From a checkpoint of a small transformer trained on Wikipedia.
Size: width 64, MLP 256 squared ReLU, vocabulary 2048.
Architecture: RMSNorm before each block, gated attention, value embeddings.
Training: a variant of Adam for these matrices, 87M tokens, 5690 steps.
Each number is 500 + 50 x the weight over its row's rms, rounded and kept within 0 to 999. Layers, rows and columns count from 0. Numbers have three digits each. The size before them is the row's rms in percent of the matrix's.

# layer 6 MLP up, 256x64, rms 0.228, rows 52-147, columns 32-63
095:492491463498588538468523437509574441487552418510514498582592528449511445517612578440517558525498
104:520504524495477487489378544528499546489438523538471526429555502558445586420548572435598437518391
083:509528537533575584554486493459446396519519454468580507471621529466506572467458492495584415490474
095:538585543460562429512525530559481473445544477487596461456505547411443469536524517424417452454438
098:423472529524479462488431430434483410512457504454545469575468522447397516565589513421436532455498
091:512631518504531621545495525535524433428504511564591529435500529465489495439470462500531543521522
116:480481492468545471455510467433490494461572469498578448594572523439545492428567559471555504451491
103:458551572431557527515487494485496445475495521598557551431506578551456467417491558495505399454493
099:480498439431538504529400506418498450413494501528477417477516454500445504557513611615495496439485
118:411460551514484480529500517452470524507518499514415563495523468434466511550529452512554438453508
090:522488498470501557518532525408529425555528463492548569486553429450360539569504584522424502520553
098:482491593476527445499461505508487501581480511461615450544495546519438510554463538542481558472461
103:512453587493476553560477452470619499523491493586590515511568466453549539502599506497428548541496
110:522534493437429502465526535501631462525533483534470542629517505478381504540493552403477496491497
105:390530460534486499529536551462534489457478474556471430423560469343548461470521464447507518488447
119:514428521565537464548476426494461421372494506558524524455466474480483503450559552428505430546518
115:546501617537583479504545488490514385493536505604512485513486493524457523559571559503469467500477
090:399491587586422580510489542544488469505475512488489520508582530458538452521523465521481467566360
093:506524582480606510552440477470526474508462451456516513532450540577528587530546535512533492555504
086:453441493501649559501473573436474497557533499546412525531517490518459523542513521543555473566524
097:527530463460521427470444482562543557452477528552471424562522553563380494537543451541538453430450
104:519549556533545483638485539562509455362586467489524456559504453437450521519572568489524497514462
092:506543525459530458366494543501508511475502502472522517550553594487453558511620485447471501461416
118:482475491448550502459443534485488485394519487546586555389504442451508513544406514528442443493415
107:541547534490587481544453544511577445425593546598494482468508470453519493526553472523453543574514
095:505537537503463571567343497484484434471599439526473528506495527413449566482568494535559516473394
099:450570513546486538596497504529561452434488462515512477470545449376486443523531494502557561492553
098:413501586578461480567494494499478567451555602426494481539523513528534504442464517516621493627449
102:430470540544579487488430491422566506529457446511505476579586495498492438577498517410521536445508
096:498551529564516507400521491541527459477509452496446534484489599376502500483470581472508570505555
110:431435534458465483548475487484548475560460494475472535539487509511468513513511451452356517524503
106:426517472564456462422513436430459410523479412575453499522497592494469597438489554528514474512505
084:431460420457502536539391469556474455477528415595467587558588455493510572420491524528534459487404
102:356561516528584598605475430520436470547619539449499492559524513520432596535541487470494480504424
098:463552498424485523526467453417517459441443524463432535610490484523485586392517590459497401578517
087:534506509494450537509433526510508456525517568518503571521530510379557514441471557474538433511522
097:539463526476592461546543527479575535510540527501507490504493456558495456448430549439500554540503
098:537539560550488577470519516441491412491525473561454510512526547444506554539517495512456483602411
105:465602497551581498535467450448553530493495490453600516409558530485426463553461401424517426510500
092:480480551448484464502454431460495502503496528475496557452517463431482411573545551442525413418397
106:450571580454567475455504534387598511489578505543569513507572485512443560416547532420450521535490
110:500463523502536517438377461476517455395479475533588483413537537476474509433493479473449488543429
099:460546583563552469439507484535641439561463503463441482477489429510546543520515504546470560516581
102:474487551515481467524458465475542532434559403542522515431471563473537525512486514495421413624503
102:506510498497470483432504492497497480499503469521546528605561447539452566502519476490425488594523
090:417589523463505516434519462485543460534640415447455542486557582553527545475512429558467494531457
090:531501500548579574577537502495552472433491480492495435613549521440410486538531498442528574550572
090:495586483614423469499501629562473524469482510556479506516525568515525398528575513510512503573449
108:494497530550454525495539449469461474532514570536509551463553474511545470453511472434434523573516
098:557512488519568607485563567500480544492571411487571424604547525500475500493455532461431549414507
101:491464536539517491522556482481629410467477526454448563552495573494504637602520478491480512524443
118:431434536436544513431489467472474439485482488527537515490528514445446599451495467477436453403505
106:434542487406599458520461409384584482489539518506569480468508425510412527470487489582489542447462
102:487498476562509583546515468469501521455450555558509496504503492453447444544586524425489518497542
097:539512490537567495564545545532487409473501482499464520418612570496390525418487514474437555533405
087:551467475487435627430527488510503425488535459497464472534513481532481525416515556511527522509484
100:462475546567543591563472507471560457454543525547506450473563548455580513451544409520568432527511
108:512558542571479551564497501505556433458556522470530507521607566394535448549592513473350459528603
096:381537519478518501446462408514635415522546468553556524469453489552495542553498450553529476554494
088:537460491515457446487455531501577479471509473448444551682506543471498477487449564550498435506530
108:486437527486452564502506445555458484509491475449496490535454509557438513503547580433443447502528
110:560508507563571541550472573551541461450462507508451583579472526408515517538522477437470407557373
092:395452564603546527491421585472525512518458462523550476542568507510525479374500523439486483528482
107:478421459498443495616554529514520513487542519497480554450624430446532517484442569511393507521475
103:466597506543534448599499569502546406516482464549571477449629580510438448497443500471536437498530
117:418521639533517527517470460453580431497519472421440572504538512376456569585473481481525456528475
092:552553512533521461558460495471525489509518537542586484509447685461442551483567574501437437498475
100:472548521503492459527429589522498544346503473468573563505492577527544447484437521465486483543429
090:505424556472514478510509405517462448541551487486523515468583558481542521426499484479405491460458
093:456602535476428459540436448452512458538514538502414483587533554465487455548689497470477575486474
097:401551457430444461557471421537531503420539458526617521452575568487513465446526487429522390517474
087:487473567535656536492501426506494525492566410461491470489516519464492538503431509543462564461479
107:527437590485568504556466538496506495462472519575434502463547427541462492524528542500589552493518
106:482470530533493492531521423419543510511573463500490606582533475423477472534442491468507414530501
126:478529486509449472461381492474630466544558525474527475510518507493478592538597475382492475474436
095:542508537573521562535475524528444448430550456484515430512615450543476504626484488532535427498515
084:531506617483464604495586430433529505500510551604485467438584492458406510571499498520532506555525
111:456467510438484510507410448420541445393546487555540475525475504504499535542502528440534498550447
119:469529480526525516557446514487465447505475355550402495432524409508492455451465578422451547480419
116:471558483460522566527396533424504467544473476500482560529510609511432536534505513509508415543530
103:520533545529462458521408493477504464514440482563595585396514571515468485554561472459520420477472
096:465452484466525522557502475506584489461518454485517462561539585555545462425403485532418526515475
100:507526513534524533570510535459516412498505469495524497469563538493478524506534510443549527471481
098:512440599539485481501482473561602516541607522528467635532448470513504562523451489515450495622483
097:501389512514460485458488580458585429473455447452444660522575466536478465562472562575449494477551
098:434567599445519499533464530445486513495582465482388470525530500509439559409573499469452494435447
112:448510579502502483542430404551522469430468488463501485535465427444531491418567539562553499466481
094:465471530507535534517459449474484518491515522490463477523561505500493431421456518501469483430482
094:501429548450532554548535485455548421520503428442439423572530499540452546461505465542517582439472
091:549439556521497450497560417560553535502511429474544498518496462552493507468496513341566472469478
104:480467552581531487493503599414513491514505496531571483431469532486489476578569619465575549521474
092:536515610473557469488480544365575516437505520535449498464473568547493477387557515388450528486468
090:454480620433472491554542447495565465472488512463505530493587460559582484613501469517497529474610
118:397509573520532584430521470396523513545429499577426544542516552460485503560498531458520467585515
087:538489473470440452538438524610528507503544446451549609476503475514401563430467490455542423467543
107:490519510579526509517459417391533491467483407548483456461543528502525503493473565549478427542521
# layer 6 MLP down (transposed), 256x64, rms 0.214, rows 52-147, columns 32-63
099:562582484557542510515442447526582558465459480602584594460526488522587545519415441483544468489497
106:480452530548485544551507572517497585492430520604481386555536532461436514505479546519452387483423
092:498552425410450474440446341599464496572539442466547492532501439472479525527529588488495447509578
098:553439424559430486509482469510552463535451399470550567536504392466516495503451446530501499380477
092:473465485542544480531541434432458465542491506521476470508489508524498543495488404479603503525572
088:598449495488463502463491464445444469502433476524447489575551459538544504477522512527565458523524
092:409540507491493476482606555544470553511544509519546439588500457502451479489531512553437574480471
107:482493400534485414413620518488512558433534547512503396495496453458465525471580459474486514560544
097:487389436476492471457453449532448552457612493533577552584566458537477443531500481481436468539451
121:470493584462540401380526483566455536618514598524486451513534489437555491581434504442519556462505
084:643476379479374513497538559440400549512478428479462517512519526462500435534450543538509500555519
102:491618484518532482521539554544426568492546588531485441516402457470619447485501450524491479503442
098:584473436517543464472570434509582535540509520502453540528489517482509453539496454397556450526480
112:486544502483576564503519425566493508564509496422551525481541502500469462444416625410504454511490
093:501473449480457530445456535620567522459522483474494573564428535483495453574498477443421498596513
113:506518465590469509535561483655432462495495502458515502487486579560462504494565461570507519498426
122:495445459454543492516447478543487430529518431558517481353439491499494545580472427470426407470508
102:475491422542523500560585461502529445481432527435534608546593445511605547656470511524496425501429
099:546406514439386451468500504515496567555478544528516529409545540488506475425555452437422510526536
093:511468542459471437420471571476542505503485471394542499563502401537504506529513566474559540498559
090:607453480522567473531478530578560559512520483503559524461437526604454509523465440493454514521447
106:521503521472464540481463566515449566437557569506473448568474435440560401502557506403563535446492
092:560481429483483531554576475485613514532515456399430560558465468562508500480414569495525492535495
100:613494399404495575464481466468602550509425485550460543560409448447493520492521477452490523480431
111:497531506517469477427523501436469474482479463455470622436542454464499428529374466485631534499462
096:504570542499494446540546521409483503530534463493498500486339508491500545438506518516550542535489
099:516431559428468533449593465556535452450557529481417464532528499479641424438472483565523534541487
109:498473534453525592487552437482550406360403460538508461465471420496488591489468501524529499580417
096:534585488561451439622522394563456483533523512441507494493554505529502612495507496573506482497505
096:476500612502502484485415476547522457501514503536468454459529564475460503519582573590557562568503
119:499451494523475505533469523535507493543471522397471388447390438538508496518585359437488556528500
108:481541479542474423521412443542497489549523495515491533516461495495557422431520448522538428519550
094:538501508548569479505500513542490424568527553516466517460473478506550387542541510509509469416559
109:535483553504495506493537651507500465532530487519578502516465642497458582510444484457455468556503
090:489470441578587538477593513468615500495586514492485457463393545550545533530532466592539458469489
090:514436451503504503566478526491398520566497489509458469494502490589535483437551447529539527471488
095:569471564491484469457432433474405499465533373468513520431566443550483514425582554448513486564498
100:536529596503419477468540438560496506444476488437470474515501504490517453537546542469364508530599
098:509565463448599504494536488470550425531472493479481551539504476503421487422517571475542483529475
098:513506527468494545504570554565552492443485523463412434527543473477392496475438484606509562463477
106:536494529508550506458465545451427622561457498540466514541600504534525499524477500482519611482505
100:543470488503490543503537613599516475508517553451565495455459435504466520507421429462565531430470
096:482539527607531497494495497596526481504454500470568529552470491523442566452516532546511502516535
106:532562432598460385550510434497488492515493475580385502463414510501484431556568535553538593542548
106:500561430437408480532478581459455539569499418502465462514433469528535512521461488486559478448426
096:490512496420499547459509531430503588472570467444505510491442540496491504490468471443494528497397
086:510467556468499441531483586474463454476546511519457433600548556445489478456483521482607503524512
100:501497543538645595465499575414513505442527452462542534514535442547551519565477516480440464411512
111:546463445462436433600589516522519494525473532504492506411540438561575475478544432385444489521517
098:553466509528599462420506515497507550457439593464575439537499529534531475570563452466418490536464
097:498552521438545484505494480435545456480498451541474527550609529510509500492527570610527479480449
110:458572524523532459407485598501459458475523501556417542557498492489449456517513453455480577532548
101:527488436570493532553428550546482499472551547554533420523517550494420467582543501447538450572455
093:483546502447459520604372499453432472490524638474496473527467515522453491480543510427608536427516
098:523489496478452535554572468467482453533473505544505517506605503471480520460538500586497513508532
088:537431539526544561473465526476480526631588529448558483459558538529411523590491435487507478553445
111:496426514566440471481517524486470650465532658573419541498480510508564568451543499472495482490555
112:479555477602538493433515549489478535488462544511478595541522421518544480519483416507395554524524
102:442430500569474409486553463484357462521421417489447521459448505520539518499535448608480509513502
087:474442524535552527521414553449437493467517460522529521525406515446470461441447438491520518549497
099:506522451427433501502493486544432525532477489488469524542398498557554549526498534512490458489513
100:512485391611542444571482548495467469467425488544525507558385484475519471504441387565482504478516
091:515511544512429489499448566410420547582409497470506477451543525453529508449594475515558529539428
113:478567464445553505392537466560550496482474453472442490444488498598408490510441525407540480497546
100:550572473507523525507381386486507411526461460553530548497501512448408519439521480499570522535483
104:521421532477495470628506478529546406477462502486557490542520478630525405440534481575547541455592
094:465513542576529511545582481556418528504511473548472512540393462520460558541435510467455546529647
101:546512457555463592467411456561499467448473540417482466380406508539523450474527515544499558525480
088:621537484470585555522494549582553426516507513546504570445465470556480518466513475520474519530598
096:495416457557604612475586504570553417472518528485550462443556582497518465469551517481487524473569
095:496510315506555460430471515464461435485467531496451472493542467590657500532534483555538476552546
090:594564478461557584464425559502440444554494534513510532577482475503499398417404557492509487446494
108:554565498537498529483422536490540504576430521603488480515452483502588489459457444510453524587546
103:538462502477567544474439510512427572517536464553521442473573496456396529457555534501538524518521
104:473479483502427476456428526526513536476545512487534465536556397513412464498512569479542462504499
096:617500583436531423453454456562449423433528446549540434464482450521461440481545495556485499528499
093:599535490521523438478434531488544487566428546539504498488497406485473554474612455500586466509560
094:514422482490450535497473456571448542460465489533472421566463498611508533502459557553487546552475
100:582527457556505519441368504457481479560555531555488392424531462462551493525455519469515523508481
107:505443536481397502534457555506420520541409508424425528545463483521506545469530458606530396421447
113:518538496443508532548574502472548502463420466492610539481474603482509458481590507468548505491506
102:524470447591472431499514446484446499543557407475478493522556442460635478373538507538511523449592
093:481477457396389497508593490521451550452486543494530516511452499557570527509463580614469474515509
101:577499524351509520479496499533496538474473385457476584491460365463577477473507507532544571495501
104:524489395513363534523485571505465527460429548505437456480532518473497544572545536559481551465524
097:503437514494513551495438582469518603569591523389495474552518485501428501427451439503498480467419
119:511523560490571507516470481543519557493564536430562505621424493489560384483503472459492550510467
094:536532451445504459473543421522507513469524494486477497454425421639543570491503616532508482509480
107:519494396558527468537505442512479453441446404597487542485583402463534583455528492455478573545512
091:641468564462441460542490505418509492482460487473488568450506506578598499503500486464413502516563
108:481376427504442564462403486448460498565562607480455426515519481470622469518495462522451593465570
091:536559479515529424450482418508516520473540628533515475513533398550590527527478471545435551499518
095:486482463486538523514565484463536464503428498505583467584508553499467483473517492556544384531439
113:507469531570580518508507514532581552521511478490489551540486487560463529517434500380510517584584
096:591535463464499545473499413510477611487553458496443453556547556483524478524511535525385451472453
111:491504523445446451491416497440565484634464424568422517516556536600459563459426518472507490540470